{
  "beta2": 0.95,
  "schedule": "wsd",
  "final_lr_fraction": 0.05
}
Each number is 128 + 32 x the weight over its row's rms, rounded and kept within 0 to 255. Layers, rows and columns count from 0. Numbers have three digits each. The size before them is the row's rms in percent of the matrix's.

# up: layer 7 MLP up, 640x160, rms 0.118, rows 414-456, columns 0-159
# down: layer 7 MLP down (transposed), 640x160, rms 0.1, rows 414-455, columns 0-159
up414 090:072102136137064146090146129120148045131134122127115130087206077111160104188109157114160124115137070138132115083145150137185128122142138137110142126118129118135120141108140108118137107106131092115141125123091109161169119175079113132145161089149156128113118110076079110045125116128122193173151047106160107142155132154197096142159175110105113198043168133113026154122124127134134123139108148151157196111129135107141112111146160079132125147137076102202151093144111072096121097184131167
down414 085:129096143104130131189132107123160168096174160126110155187117199206160104104136128126174130107146120126156137172130088139135108136094151083124142120062117117090138083088122124086149140153110147186111164148166134116102162157169152085150148155075132092130174084153066144123127092116122149099124099147079102031089097089152148122138094175093133071129126122054178063192132181138149132191123091096090111077080151111140143139137169160122099157084117175100133141095154160140150161099108133
up415 092:116167148122093123111139159097116141104140106110110132094136148138173145114191149084191103148147157084111104150137071160159165062191105155089116125108108155084184076145149126078167157097112165087139132176191148172118120131220180099121141154097126102112136102140155121121079155099082169143084086137139097154127125171154125156095121136102092151084104108153149077121142151167089168133097104133109123120132090139107091204117163084085110164093160081124167092140150145074148119166120028
down415 094:115144120120088128170136138110125088213095143136142055111093144122073188087181128120125053124141086112101125144134131119153155184053187127137137137158120141111100151070163115112148148129132087202125099141060075123118105126076090110157158126187134173133094129078122139103108181116139136158130176138180170171094133103109115106129136102160159163193096148141095137126149116101117126119175133073041123170136112136196150088118096122106115150125166120150105113100157074144146121160143201
up416 112:115125100109114090132180145134134141049170133144122077134123113133132114162100123084120107123117091129114143132074143133171131125161099153150134124166119142159180160161127043097082134135151125152177158209144111123220155111172119174106148105126121138136112183063151079048080138105092083071137171119122129163138174134089152115163178163081186102140155119097104166050118136141088130138106126122188120081135139133111196122103166179113083116164146111150149077147179089151137109111132128
down416 087:074108082112109078077132131146102134130158131134182100143094143176133114111130113121103143157139071189129096115099179112146129136135074138113109135173136122164126119148138129108128137134149125091122141158186145115117098122102141190112169098112081096129109163140112115097091126066155136130193166153156129098131115015115119134142065188141134188122115240114109213115121104148154112251151099110155121077133141157105146081147098131094132087114133102109142118147162142118115133067157139
up417 101:114149157091128155157123198131134117090163093157104107143164086130133134080099097094154087168086119109138099133091128108203136136170120045216152126159129165114168106179124068125084177124149132021104139138111114085114099115126118121078128145156123135152132177118152117113134131074087159119134090082145099148121132163172160171093137088130117096125214110078172142106117144113073169149135105130140136094108148204122168117141175134098068098151098160139129095106168147099094082133137095
down417 096:143125135155118150128053139163162061157107085161150139114076180160112120105153134166113184181115133140114142112108119080144091142102089151099135132142139118066100076120140141091187089112127167136134034106087080124119102181118106140117124086117103152121130161126137148138165159097130130157120127115087102125165138068132132097158126106162143100132124176151132121132129130100090148255134087116043171139127110139116128140107128125145188133147108102106134173160132117119124165148137129
up418 103:126156155121123126120162117085132203087110128174175117139094105140093079162157096125135131153136157149112095152033146190143104176056096117140118094144182107142167144106090120149139174173102100152094151125195162080163132134136149107127136136097149180130101139150138173122121088166112123092089061168139110141127212148119147117090131114094071098165073112129099136122105112086135112116102177165147151157150102161133080199157150079146105113174166157157104101070162105159112113104109058
down418 096:148134099138086125174108160156107177101150127124068100133132103143133133136069113108138106117164087140113147119137066076130115090192116140126186123061128123155055159149121145125130125131058163127149144152106158197119182183209142133077074146094087124134143083086085126069179163077134151167179173137111113187110110120087141135130192100164172139045113137138142095115132172145077127205133115137096089129140149133119135151153086116139144134125084148082164123154135172129124098104159113
up419 106:157129113150148102145130144163131129173191180146166143101145124112123142164118167126134107107115097093150110140108115106160196105160102149129184093188092125185148144169135076115083092151160054081126153118165097154081147130145120133102074130074110175111092193109130102158138101155063096094132118081094128158155092139073120165123132083135183020175103105135113124107123097119133173117106141123166123134100093200147129119113130102058147144104141075135145145155201137135080174148174140
down419 113:100157215122063115170122096112130090195169148214134137110140145135054163089177135173085119166099112143140148141128098138177108132126125045112115111174096164123072145131136188098096166131125109083089136189090138082088103177114130139115147136135160135106144163122163159110062117125151101074129145105152137127149096128122123084160150124133152120135060163131104082091128120119150150128167045131100122170086138110167173113160147145150138135106120125161123136123175176142117074099045148
up420 102:116117127112021136097116127131163097141128146104129084140145151059154138127092081112142136111127132053134124144130058151114076088133123109149185144087129171171113178109168123146077124118108125147221129127151095168094139147102160146102138154166162136110117112160111149048135137198125107103124137119115098172149148118078149159123157045150132128111101113162136179126154131113112113122124223161165103091080182143118118192119107181133153105148161180111117149111093154178152065132117101
down420 085:132123108163122157165150139130049127078046112126132205106136134082117105152152116142158138136113139175134105151107136090175100099167153114143144129134095135129152063123135113097143142137166115139091130138173173155085183098143111092088162112146141157116166179120155132141145178126192145083119175173079176162154149120106143047157096151160139096038105143105172162170158099104116143082105083121143120077152170138079117074133101069111112181175085102075131116100161127181136120117108162
up421 091:174105115152112133148090121135124109134140146171105162138092137075121135104097155098170171122184212131130113118134125122091108103120178121137154117089128163107181089151148129129161158151092097149127127184097194154109099160188136089091111129153170127148118112102123190158162149143106128125134136133119066097102075132141137155082165172156126114098131105070128116127000133141105131119114081100157135109179054189138146130119072137108143076196130101125125117087081131144150147217147174
down421 074:101091166110159091103100081149086134178134122099129084154120100152125090153127115154150128112125089128111044154107138171194124129132100122097085146151091129121095145107167170104105092145154116091136113050131107107164119149125111155211100097102091207116094148143139163127117025062100081131082139114144149157131102141123176109113112111098160123184118193199079161128204137136171183147156154151090140145062119133124098145160124142142164119116149182143107136133171162113127164118110101
up422 097:086168203133146114114122151111112202111167069091173159108177117116107155167094102152081145152106176110135110141133130204152169145145115141051132129110152162185138171132159083111090132094169092100160113094083125154132081166167133124110110082121144108120152121126110137132144129100058117185152083112130139157184073149170125160116136076112159082129085117093088151110080159149096147135081143144148089102105163175119181133127097097112172123092121150103176106158122158091143060165100060
down422 106:195093142101155130132156089155123127134145210132085112059158122167127111116140137123105161141101129206152124170128150160168116101122116139136127096118080072078153053177144147140125171118171153164132136178160115198138136107125115114159173154102103108121098110113169143087127100094172202159157099121158087120155125136100084102174133158168123140096100127201116141109085100054139151087113159140114139125084127120163149132133112157109100126140101089101072109056040163138088145065137141
up423 104:164131132106118117089154176101186130042189081137113084189116125122129068174113078139090105126090092134087113122090115146096127122120118177156136116170108134134109140143130083132091124143089110089146106159155133137185122203139176182102130087185124135173147174073117085083130140124116155077120090135131125206143152129076133080155200109042115094151130132107070122095106129119121128148113119103169118090137126161089164148142131159096163096173085110120170080113107066147114163106143103
down423 081:142120114050135167099129160100123132117161108155139122136131195151180103118123113128119183139123089176122105101120142121129195139148162111129096075138144128154113168143117095100124115160122157117130098139070090131139096126083125186092124146106104117136149145116101123114124136176169142133135106119143146140135153051107105087107162098138180146130162202125104098127157111123134148255165069107133153112100099102106120054147116117068134123147145117110146101162137124133102094066152093
up424 098:091152065115067142149087112096108113131121087200097162093142117132124120157085204093122180132121149118105114102149129084097182134111109157103239133089117126101067169095108121137156151095092119138138102091127100154134156137176169188139139110144141125121134159115137151043142089101143174123148144080166164154056133143132130093092182129123175152133142111068113078118148108138113165126146133178158117168156162118135140124124111109106081135118123101086192118150165170085171093198122081
down424 094:132165152122187128156141115131149150091153125112120144146136154135129159142104059102188217141165126131137107189104128114083125141142085144159080116135111147106142148076129109081120161164113164174128089125181167168109095099119109106108117126090121148125056183101107131108104132146140126123153155137021149140155088089163109119120114123086177124056137182180152097097183167153081107067173135113068160094140106081167124172134075114136110106206127151124098094146110134126111091128149189
up425 073:200122175178129136173091186069171137150094178097128163121107140088116177101085143115120076111124189145151196110080101121096101090126133171066069065095130067090096170175146115146149186097131102081158128149140153147096109161194119083140117152132170147108146151181126146110155118133107133143129106158113129138112132122170108145104132135112064122162103104192149088137137056139091199110086142157116097170110127115160147135112097096172119129106147155133120157134086190159136074137100143
down425 082:086105075098133140092150097151084150095157109126112105089173083157124110180134149121130138164178086162137076148146144159134152169135137075174214167217150165147147082126134126087110095120183145151122155134134121084136169109067092156088135098091102130167070139116084134097106163100135144136112099115128089144103133190111178133201147117142120099102157154096114167122082158180116087079161137125111126119184187095136126134167130120114155178144085112101086122081092031108119137116137130
up426 099:178100166081127169070109091088153120151157132084172098198134120129141136132112125158137072117081137164090131107167062144136175131131117176165138057129184051128089173099178150169122128145100172135149160115121103121127082103122143115125046141107159098119102133104123196170147099140072110154109154142191092144123080160117146154106181126148145081135135122083130082122123165165109116124166140122107110142078117133162161134089179169133106139119119155143142123117125055068182136192072140
down426 083:107164104149124114099144224145085127113117086163097173149158138120115149106165111121144106121150185130147122131080144152107119111140117124209061172155094081139143117141142055095079079133141162144078065148162155118106134136085086079101119100148079119108188133141187087160136063087160143122098129167094062098107111141154118087145167136136109124069152153171090172153109103091133131122099153133099167165177116132089157156157095102112181108193107096177158151170117114180131150133158148
up427 101:140127167123181155081144122166149153072130057176107067100218118122096118140119107112131108129086151100174132078049139145150178130103125128175131160130178195115160152145081069151097094087174123155093162157149135153131182127117147105082117114156137126177045113140136140155158098145119079104123164092162131143159148127160165141092123109148125109152079099111129135128100099105127151122053165123155104088110181130075106137190142123084150142138137186069189172093117142152157119114149128
down427 083:172145064135069121111114070091131099093053130114092129158091165140195130125131139126138135161111164107157114171173116171121179138111172116095139119092105102165084065169122163160145132138098094170200139135173155066131113142114103159161073163162122131126086123117146102165170141145130125126192115177105136100108157102127078118137152065086160136163160204133155123121083142097140092129154111075075226090122100135103158103106161092149101135151128092134095104136154171127151160112075148
up428 098:157142136119134142128106076138142127098179148165173142194076102172126108130116113169121126187121123093134118220083148061119115028113124145120075126151177161105156085156167110100106160057158139132149111136142142115155178152087132120164071119135156163111127136128084049167160130143100092071179153127123121163123126140063100124136158110145135079142155123130103092097123172094068059116188156129116100129091103139121126130136168147144122156160103111141164132140224131123116180095114116
down428 100:104099190133155108060167147095167125150086130110168080110164174092142147137137136147159096126118155086150124049206138120157115162089093133148182129135177077148104137087128118140113119159046118181134159149085129151164096121099150104110127135107130153123116137169129143126102123096152157136089132101050101137112075047193155194133110127120113106122101149136110119132192134076163204226090084097137175112120175118141096119171103119090112130103100145141106110154145145094144141115149108
up429 099:148090093124117105103097130138148140080178075147196174167145133138164106125076196107170148143164134120135111156134138126144131137150067113159090163170131119113173100149099153123097099068096104079101072132179142186078104151163135173177140133130111125131113124092119133136173048079074104131118152123166120105117102138152161117160197168158143154055157111116131119106078093122133141120117151140119151110085078117119180179130127083152128063098121137128135142229136141106149219155114138
down429 095:151080106158113175126148143126093153121114199127099142075181131165099179127177071142156097137149067054128071150127116145186166095113125118133145125153105174133167151097149115148171108129097121079114132178114179116125117128102169127112150109165165132081154133129170132136117121169128139110113085153113147161063203041122127099154151141086102147148075156170125188087145156102093108102141164058118107165171166092156129090135162194116061124156126132119140122081103169131112095074119133
up430 104:120088145100104141131139142121154089103117088150171110109099145150144081174139114111103071158145160123080160094126133127143154151186098174175172118098149110153125156181084068120113136106113161196177118135135152108138141177191108139091164133151151174196152185122157120055139150152144208144081063141167124136172161127134103171060107155075162097154145093083152122066076101126138079106101137169114135126111153125167101144114127096172106079134124139098100105090137134104163051112122095
down430 108:159137110130120098141129133161105178088100104134145130115147119103148180113098181154144124139151135104155148077112145133150165126141082118212068165150156078103081153111166142161147065109108156136122161169159125138059148080135110144125112066100117153089109106147160123108177093182061058113135111088087141135122147024141130146083124176207121125127066128119146135184108187091117173106181162110089111067153170149094113125166159117157119101107144130121117173127161165109148138084152113
up431 094:101168174141077163106097145120128096088169145137144106103214151151116074134120128124076118100124143153115120167106106120171129117149043194161130150125170100130146202136133117088125098069150158130240119126116140131156144159118142159111148051117156131135146175154171109139108188096138136087113158153089128204161206147117120102091129105059141174161107117126115089044094144135130135117083110092108115073168137160128151133143148133171094136130099120121159118128134073096080140107133120
down431 107:116080138187123106181150082151134133134193111132170098085139130134178155141165127142177153081148144190107143136175113090131164149119172082120106150147171157125150104106130149103138112082124126064120138152108114056119120111185119099134057142141145134139100102206134122142087111161130107136148138125065107082173124039064081110170121158108108168149128172098147206157152079098126185164153119115076121168152118150128108060086113150099077151108109127132097144167108158146097114091092159
up432 109:148106126127188192115095090198125117151151183178180116139094117131150139127065139121124128130116093103142149174124096130131093131121109147140159048127150094142164129097105082083079147151173088152110159195167175114103148112153123087184077121161137154109084146140114149178162136190126077122053107124088062137162118140091148097093121165147088180114117115157138147082137070090096179072159212103140133146149135170126115133135110143098086143184115141153139158114170125107136130153083091
down432 115:060132108117187142163161117132141163116150119140081120139189125094071154135105184163112108124152137112117125151109054097195133082143097054203157158086145145116112137113126104110195118087094084121158087131096135103189139127184114123080164133173122113058166150136145091100134121099148107144119115125139120134140164109121132186139108125184138148158117125172137104108187156120085142119074081090141139113144084104080157101211124132134125106073191182107120094147152154121138143053172123
up433 108:165106113105169146123101121122103112135090079137121109089155121168197074136130076111113036160113117100102168105079115123145166156089105184132137133106157139137138153213068096079105108115134099111188104128132077104154114186133136203128130125118158182158112139139170179096142155086158137163110114099107128139093094151138089086162190085117139153150073108079107143115087101118146090122188122158133091139120113205113151138079131151086129158129125076076144078098146101098157173124176114
down433 099:197122104088100114144167193129164119103118166145125091157099132112168119134099162159144215103169164133070132138101137140140124151159135143135128109145125140077107134105111148167112093089163100102165124107067135125196104185056219133102070158106104107090158077108080113162140120161165143145165060093125046151102081041115114142134137114128114107128167141107167080150135111129120120219114110154124185112107190146137092112138151117116157126136114115141149132087139100144110150078123149
up434 090:056115062112134167130130111137093088127134071151125148099132119107092100141092152100154130116116167122164159166142091109103102153153111121166118205111182125103133107119127100145173105087112139175129159202141180158130144120096132114139131139139123126147107137161060120149114064158124183126051171101101077121101126146115125100102168094191217139161115106075103206118136105156094112125119111138122086147132085146113150148156123119131075070124076188162143183111138138210170172173141127
down434 088:138134129149151146129124172135133111155070154128149136141146163155094135068138108147101118067063054139105106097152176109149159068130140160149140073126146096131122100119189149142107134134131113117127042075170096099122095143160082109119134113143175151151142118107169188133122107090095058185132118155145162148116184110148103182109081118072093117113163187142149093132132194156183166119084136126067154064168124070130152127118104091181153169144159095085154111172132169080117142144094110
up435 109:154123132127146143129164086138113140094170084095135169132170106152127111182078122149231085124152085088101140131104120127095152102162142119112109147107105194129145134131093067111162130129152148163167102172154131185176160106131181151137137086082134159079133137144071172123130134107076155141067132158148108080157107128111077111149175123170153114138108118087103185117037166150094130121168165124112129063122128127181162135161098101183146070167071184115082134135142136127110201154118141
down435 097:040134120077132132124106141101125117165087158105053128126064078100192125112087133097123171121153123184132099178100154143180120167107109124077121157133092108103083181161141143140163106135074113129126101119125148110166100151069119118136159158172181113144138169152115188120130082141138158111133082088155154137094149090133146108198115121084144087187103165106145115154136140130124116104099116148092142189102163193090136189134124137163071145191143139092102057101152154108178105101136184
up436 100:148109145135125126157074146116140175133077105107176083136160087094168142118123191098138136123106154085168131033126153096126145103150125125102148197092096158155097160116175127127117179154104151138217154120217108127113130134147154103141126128083137121139176126089178112125119083104115103151096068130124126149122111156200154181128176102098116154106121125115096112114067141168104083134128145128116052144110137145038127117145090083072141163112103179178153173075107127128146126131161070
down436 081:108069093122109151151179114126112108132106108074084169090088142114107144136123080081111115112109131214174110165154078161135125138108071128122169133151147167165148145203088081077166097123155092103101128156150176146108140065096112147124127119160142160107059121129118181142141184180165144085109130074142125107144115138091083097193090144085134151180150141156136134108174094120165233080101166088104182111130127091136166128128187117107142094131173116081134127136126096165135138133118131
up437 086:085085167115121096095174106098123109108126155123146119127159122166106101152135126069157148146073179126111106111101182170177147149090188118131162116135130130085130092151108080137142105136075106160115156073118109156111154132129116123193087116159158105172157128128171081070131193122126140102178163111182105106111119140175190094100197111127102215173113098080080177120058142110164094133080171116141128160087123184114124173090104132097141107113123122143074087056134112174132100143142132
down437 080:157093138132132163106204119141096111141133133173138138152105136104099133142090145160121121153108084164149110150126059092159129071169075168112067090130117116128096147089141164125160103108153224173058189158152137099090075122111129148091131118107147180132115092111112178173129108152159056101127113119119123148138144090123098130103102144096110093109149178135134131169129103118129217144100110060073107107161156103155162092151188095151061157164172136170184140087116090152124175147104121
up438 100:150105102170094108160178112153123118171138104099086131162119144076153131125149113088167190089163146120083157132098109145090110168151085133137176114045156116104112105166094167090134091107103131157151181152054093163140150127211101142088139149101163091145134119148137128138124143125154192138123131040186080112141129135099137095123243128146134171121095101074124098114093108147097140085124125093177130065109121135156123150101093161180100139120163153123124145191169157092140096152136159
down438 103:121145139120129137130198118130153177113144142140143141113165121115179132134146162080102153133136134137135157113147139101065096170141017155062116098139131126109078135103160121113159151145153195131132184128174138123130105138093169041151130151108133121155160132139127056173129151110113083089061083087150162158150057104140087089153082110117143142096141126090164116189129095098081171176113108135148133059149071108136154123095190097093144120146124132147214144116131158124118080137142181
up439 092:120150078138098233122125186120108154126158108118122109171099120071097117127066155105133154102099152123113119090077182176145142084156183070100134097132118127180120198135125175186097091152168117093089141090127131112132116155189120152087124136119147136132122137103093157128156072084113143118114170106126103150139153141072188096148140090123121182081111135133091145144072164119116132126106165174159162180084100186090145125127114073119175057131132133144085109053106076129129120158151140
down439 086:177108104159186138136139146148145155115020129112169120070162079116129152078184095161173065123089066139155211182133113108119112206154091156156114140090109106119167069129114140103123130102156097153094145123100167074112172098082115128149137134145146155120054147150113106059118151117145090189163110157134101128090151119147114121115132110133121126165108163126192134135180139117095139160132140113116088098176088058147138060143121129129170139106119118186130140123130169097174122104146124
up440 105:097086101140081081143118120120104158184083137099101119195044109089122126181140152168093106094159116132146148136135107128133153094145138177106154107119127116121144119183081140140131160120117169139111144139137140150141103113177121117139114068130160070118141164135117121117093147081107135108142149100195183141105128148093138111197140115120043154096161083150019105120137131075154205112127148140186087119114140134120140107129110080115106129130138153062157139159179141048190180111079166
down440 110:164095147068153090128117119126156185120165111146184084118170164103149138078143154078144161166121183178174135204161112103103131097166169081188066094099099128113160176120152135147144114096205144054135021079155125159124168135122136109119089100140109142157098123125100100108115094141141129092158142174134068134153135186135112112112136135101107122093139132101158143170080162120096121082122110067068129120182122147085130119095152140136137120138099126139087164193152138103104160124164093
up441 109:136151076120071083160105151112150144075083162130210190116109058177152090099138134113116171131183082112134138206121166123136085138102117108096120130175105172132187093099144179145141143070143067119181124111173107133081141161217112191114106120106159153152090156140150087119141146079061114100126122130153124181115098143131156146120154095138105163050135108175096092125119133115140186114129125080128119190132114110111138137107086156108157154127102108086131152140128164154170155141162114
down441 108:161064144098141156138165090117141148136105089100101113160165170052099122128101165115191099190118112082132116144144085097147168090173115128151099065123151090138110126093154176161153110160140154171127146174107077094194171130137187132160110136104084128160115149125078123122108088142115143132114084093091170144130117072101103130106172164108109133140079167185149122100141087097117162160099117091141100102147166154216174094172186110097138111156094138126093143177069148182136129169090098
up442 108:050152133096109129113089103126135097113094078068132077135107109078173096207145174117131063133153157143064084133116114149173125206156122149079136077126120156119135189132095055174092124157110089125115150109120147169176123169143094161128108136111176145120212120175129118130146079088110095129152158174148106142157211143120146090159116127101109120095175126087124148122099134108128175117165136174127125107134129125089120145154136072141161138109149079102140127163112064081092072127099111
down442 114:126130102117130113151125130098173139158053126181088123112095140130143148168176160141115112062126085182150131110119104135156154069147125171138102102160085140093151117139149111166054173144173113183114137126088099153148149079077144142140167144118156202149081096133163143140106036077087072113164185144116213115106146157112166108095152120124129172140118149062177094130165130114121134142110126129127084113113198118115096059182164100129127114097155127078168117102146073096145139124137158
up443 100:091146136112110148159120180112125109088107114056107143098127100138128128133117138140156156096114069148157116167118110120088147155138143107169176185130137192148116057111162126164114161162185109139167112114121024136110117134118061092103171079133184166090089133080182060061113126124144186124102146138180140164168143147132125140117122200053132112165108108082133078111167090162124130112122146120132104149109125149146149171105139073196101168115095187145113121143151116128160108187104125
down443 100:172109164122155121091133070126151141133168153130093117102100131165122168179101111106104140121138117068108139095068110150082118112104153108131093152123133039094170126148176195147141152107115181134094133143074154156121132202142147117125107151138138129141150125087057145152094068150110128086149072141112145221122102096089151194186118172130111111095084147176108161179106140146094098165183086137099211109097142110152070119121129178149130115127131161181173123100154114117096151096132111
up444 098:159091123101133160088062140128088132145135118208193067133079102097202122148136117147109072221134166135069170201052107162166126188142089130134107123156116077149091130132125127141155130186127122176103137166186108068143114141102134217115120152142142174129112162149111131112130122160122154104077072048109139110141195136108132126127133079132122116116141104100104165146137127144136143108138131140166132117126176163146109158087076146092165126116165115118117108074125109093115116092137117
down444 098:098113171137137154164155158109105106127140106136165146147109158120124115127097201195083193108082122112170113109102112114101087072096152115040109137109132132084096119104158138121070114120118113110146142112146155140138146107099140123144196103098088066120150076107170187172144113093148140135202178177126128090094046063179157163148164154114124142110130164114145088138145127133102129194104169087077125140174109121148162088125183119150140106122077123136147189157170125088117155105159066
up445 104:143114156132150104104112105203115128150180104151136113094113094120130128101120171108159041160093152102117157105109124132151147117190154114132126214179107086144118119162205067165117134073155161149160107151118095155127139150138119111096144108132109157095157192084234157118104143104169141133086057165128082144130165155129083140103132103118107100116116112102115146136106118148090121111094074179143094155149152176140179134141166118126102078180062121162163092119123063152103114160159073
down445 122:164127124183122135102111132168151125166117116134160124120178137162118144103138137105131093121134136159129143124137099098154133060123084129143098126133090069097112046133169093152163090092112135185160125138195084123128104128177165140099069118178214138178162162194129148116130019114138133112170127170170183077141084125183138076150145126121071113102141122085166133135146080161103138155131161147073154100099109192163084154139147133082122063120084121087128129133167110107137116133091105
up446 100:134057124095170143148154110059123060141145072151130117154185086180170081080098155101155134115066110173115196097158143097084127083110139155165171098129146100121071135168102129133146083110190103109176157132104126124177167156119109158132137121092160094125141189123182125081137106146130094100113125144171084150093089132121079122194180102069126082195118113148077123106113113075163089121164146133158134138119155166104112131126165163132111164130081156160167099147191117161112131126139134
down446 085:084165088145086105169079151178150132142112151106099136145078087149070163162079124204107156120161088104115082120103114142135153134123140077108127111161082133123130105088166086149135100115193134150113175107097110095199132128104122107143107126104144167129155125147163096161152181199164198118149129058074094137117181063097149070154145145134123138122154124071125163099172096124139197182112102115157162106111128137166178145151145076128109087094126081148188127118084106139184124133102128
up447 103:124111160108122095149143146132178154119138127096168156098199139113106142128097175190169057154136137130067134107070062181134145164140121121092162133122119134142166158145128068093125137123122123034149071166112099124195109152100117187117204083133120138111130171182143081174102150110141091121119061062119109120139139159127116129107131151140133123153141110140090194107043102138161170133125135127167078118097184151132142146126171131087115132174148113105067095108127130129083134125066092
down447 094:164106066160124130113123142105146140127157134167133051123085120151163110075124143063128133178094089107151106103188178096185148083130071160137127106166115135111172139188187144147158140095140090178103141129153165122025124117164148065160096152051160127126137150122069135099162150109146136157107126145140145160050107069138162146167143091087128082129115113161096128140131164145144138182141078173160143140112108132126065066097090142149134148129098087130131134184102167141132106146158135
up448 100:095080144044087201137113108064141145138172101169136150196186132147098104156156133130135166150103154151162154134108101105137118128149123079122194194118113122145115162101111082129152092107122118050131173078100100092179132181139123184107139097131116097143119226070135084142158132059142103106166135076169117105114133137136109135161139120106079102152119109063120122105068143134157094109132116138146140125133166127124126139177115145144135070129128147151167107113231130143117072126113130
down448 090:145154049107099118145154111160114168142156103087152068150117149099160120118107089087186102113084126101109145136082177159156089125099105168182108171117152143105136186149124103158158183150140034135104157132156133161144148096131125068184160197145150159103151117155174147070120135152142132140067138142160124101115164068056139144105095090133175132098207183157143139118131126095120129210121085173110134118141120134127082096078118096080152123114077149097109099123106110116118098107165117
up449 110:197112088127165122164155142152163154117139129181137088130118115165214107109151116089145100164116147114101156081103195152132132107099106120116137102182141167166164126144099146069126131149182084089174076128130060096192165115127123165145131143108151158112168171131189103105185154132131131140102117115193138217092120114099187151167117131062168137132147107072107140089036133131100108084130119121108152132134186168109158121132164115095119118179151095129120110090178078119120133118140095
down449 118:164137136120144137120141149095129095171126102131099142140091115135105110121063114135150071139163116136104179146107103161126145133111148139126123149135118145127120125153116126137091130105114112110146127159123136097157106134134147108167123114171116130145157142117139095183139194098134224131133148064101113140103109000133066123094132108151128113122165154074152157081114078113105092239106165144127165108051161176112167161180161149129117141093095085144152149169134120107161151054113162
up450 093:111146097151107124185133151076097075110076155109131121108157120081124132128085119127097132127094095112173158147141081150150127169135084146103127138115143128123125094148220133111144194096154134121139123102175047152119123077143136166099120113175149084164150183083099144184091179150147155081094085144158154168171115148181153151099112135050096143132131091060122094075139090141120155123111112112144144071127215143115140179094110058129096151130077192107131119105141148112127105187124153
down450 095:145154117112140132082162131176211160133139133184114105155122138099111076170125173118132137120141113138136104088084129166086089102146126067128070080102085093150163121087048133141133103155087101096103200171123151130106161090067123142158113142112143146115106164155154170089100124139158038131158100151115183048163113107119127117172133047167103156135081154187133145150104132106078120159108162109098152185114149138144077096134098172149154176181136137147129095121154151144103123161098156
up451 111:135105119117163117127162141125162101167153094158125137150130127178138096155085174143166158160120171104091098131135063126093118039090173137128189164136058109102110149116113089159162176145131156107205090163141078178126102128089162079077116096149143126151095133099097070170125113150141100136113148159148107165122093148046110133096165107114137129167089110126137135092101203094093102108096110195150151157105140148121115139140128149040111120144060168141151146134155169121094097181162083
down451 097:052131070104150080127141138118116205125170100100144144132096140119066131128149121121160125116160126169097119159079123114120111150087103219123136120166119162027121161145162153163128057137119122160147151138180171094118165138164120100198147164106128148139125094128167155132078077114133118153103101107147062140109161138166115109170115130105131145112127133145110128120130075138149200127144080108111133108130176120152044043142125144222191123132124095145111113148117104097156125152124175
up452 099:074098194105091157114143095080114199167180125136102133104132153130081114089098082125169072114153059139133139135067135179143187056154099113139147143112161111141207139133114176156124135036130127174094113130139147147142128122128149137098088073138159130114123169075106194121140122145148141100172158114167121135182120127152154181089132121092132099115116117143076152126083136120130140135139122112176081114182125106161115167142151179141153132163137125106113118100112146057060130166086054
down452 099:168087115148132159152089108102115105059123182151158186074162112203143181139155174115145182176158101107125091123200127132136154111131128137099132096192051111087100133142148113106179104145134193115162158133109148108071122072102160128160134158092109108139090124168134137118094134144148117114119067086105136062226128099153101137152150131135097137115097151118137117128106149095170153146129154080120131122199050115125140099126084097093086084157130114127144136108095147168197111123173119
up453 109:124115127153104130118122128070117149186106161151177174104148113145118134157152096111127128144105072093151151093143124119103091124073148148109225108116167147102154130110139112135149111161123083044092105117136124166104160130105164125140167161111126089052194162081165149130128078118118138163125069133185115152147134142155110162084087156121141165150105103156131141101111088187146135072141161152170135016117118169186112096110176130139095120105122139076172070131156171139126119141074058
down453 119:121123168175100175110113182073058076066129132150156121070151154125124095162127156095158106095126111160129154149126075083118162144182097127127126134158186167163090106075097143152144128143146120167086147104155092098229135169106150202128145137137117091153144127147138132110096133098118115089065094134118140067122074156157164155115124152167137112076170111109132122166155190131127129140087128108060184109089117110109174143083114130116168152095105139123144186114053152163131153091166159
up454 086:097086101114112118225117146137178130140110120098099157114102110164135111134123165127134021113134167132109163111160105149179080074132077080105126185160094167142119068134109138159162095117209119138131170152175149117116120131173141096118106103108165113143147124116113135073146123120125083095116106109148139139106126171117168109129103048090093135067098120168127141154141104190094192140137147176165145100125068100057175120134111146067141109111154071134170189103075135157131117124135126
down454 082:108117171118167042057107169090112176085153150105191122088086129121148130110099088128108157160138102177116129121122158085111149162185143190138138109086150134094123164084140083092130141117063160142164105126102102162100137146098089138153082118150103134120121124145091140133155128152162145152115145123114099158139066132161107162095148163147089067119148171131143136059102088148188088096106119122143188169029129158129160147124182180182152129145116118202118055124162139092128111139136112
up455 112:174165136133171105094099119122101173157109131088139100177096135159162078120126110128124086157133169131084147100145090176164117134160079161120176128150117158106110147124104127095097176131158158156110145159192118132095162186110129113125151119134126150157085126116179159164139084143083070051044063130176119120133117164052103193086137126114198105147120118096129163078095127127122122120139104162153099148117077124107141183159131143168162118126195202105157067101094077109097116134095105
down455 113:099080134127083169118090101117125142097160098100094166161097110134107110173059136136151179115106118117196155082166120125125188111198182126147156085110115106136095130104126101110164141135162178125117085136106114144159079121095103188146169166072101146104145116032096130116146110123114141104127134126160119157125145114083117090086143138101145150151101118120150087151162148109147108255119147136159172132161141157073142104133101089109127130151194141103120122119132111122116115151127157
up456 108:119089135120152075076127122117184172091119153083126173185156127069083142123094131075159170110143197128136134085142103159094175111152141154070148168180071138139133189117137130145071133128147123136114073110182080114096117137130117156088184086131149119142137124136162098103116114052136165117161159095111121129101127152185146117117157114066114135116196112089093138143097157120078167129109210197163122100116119117073126092142128099089160114144181125067173093121138121179080125124134154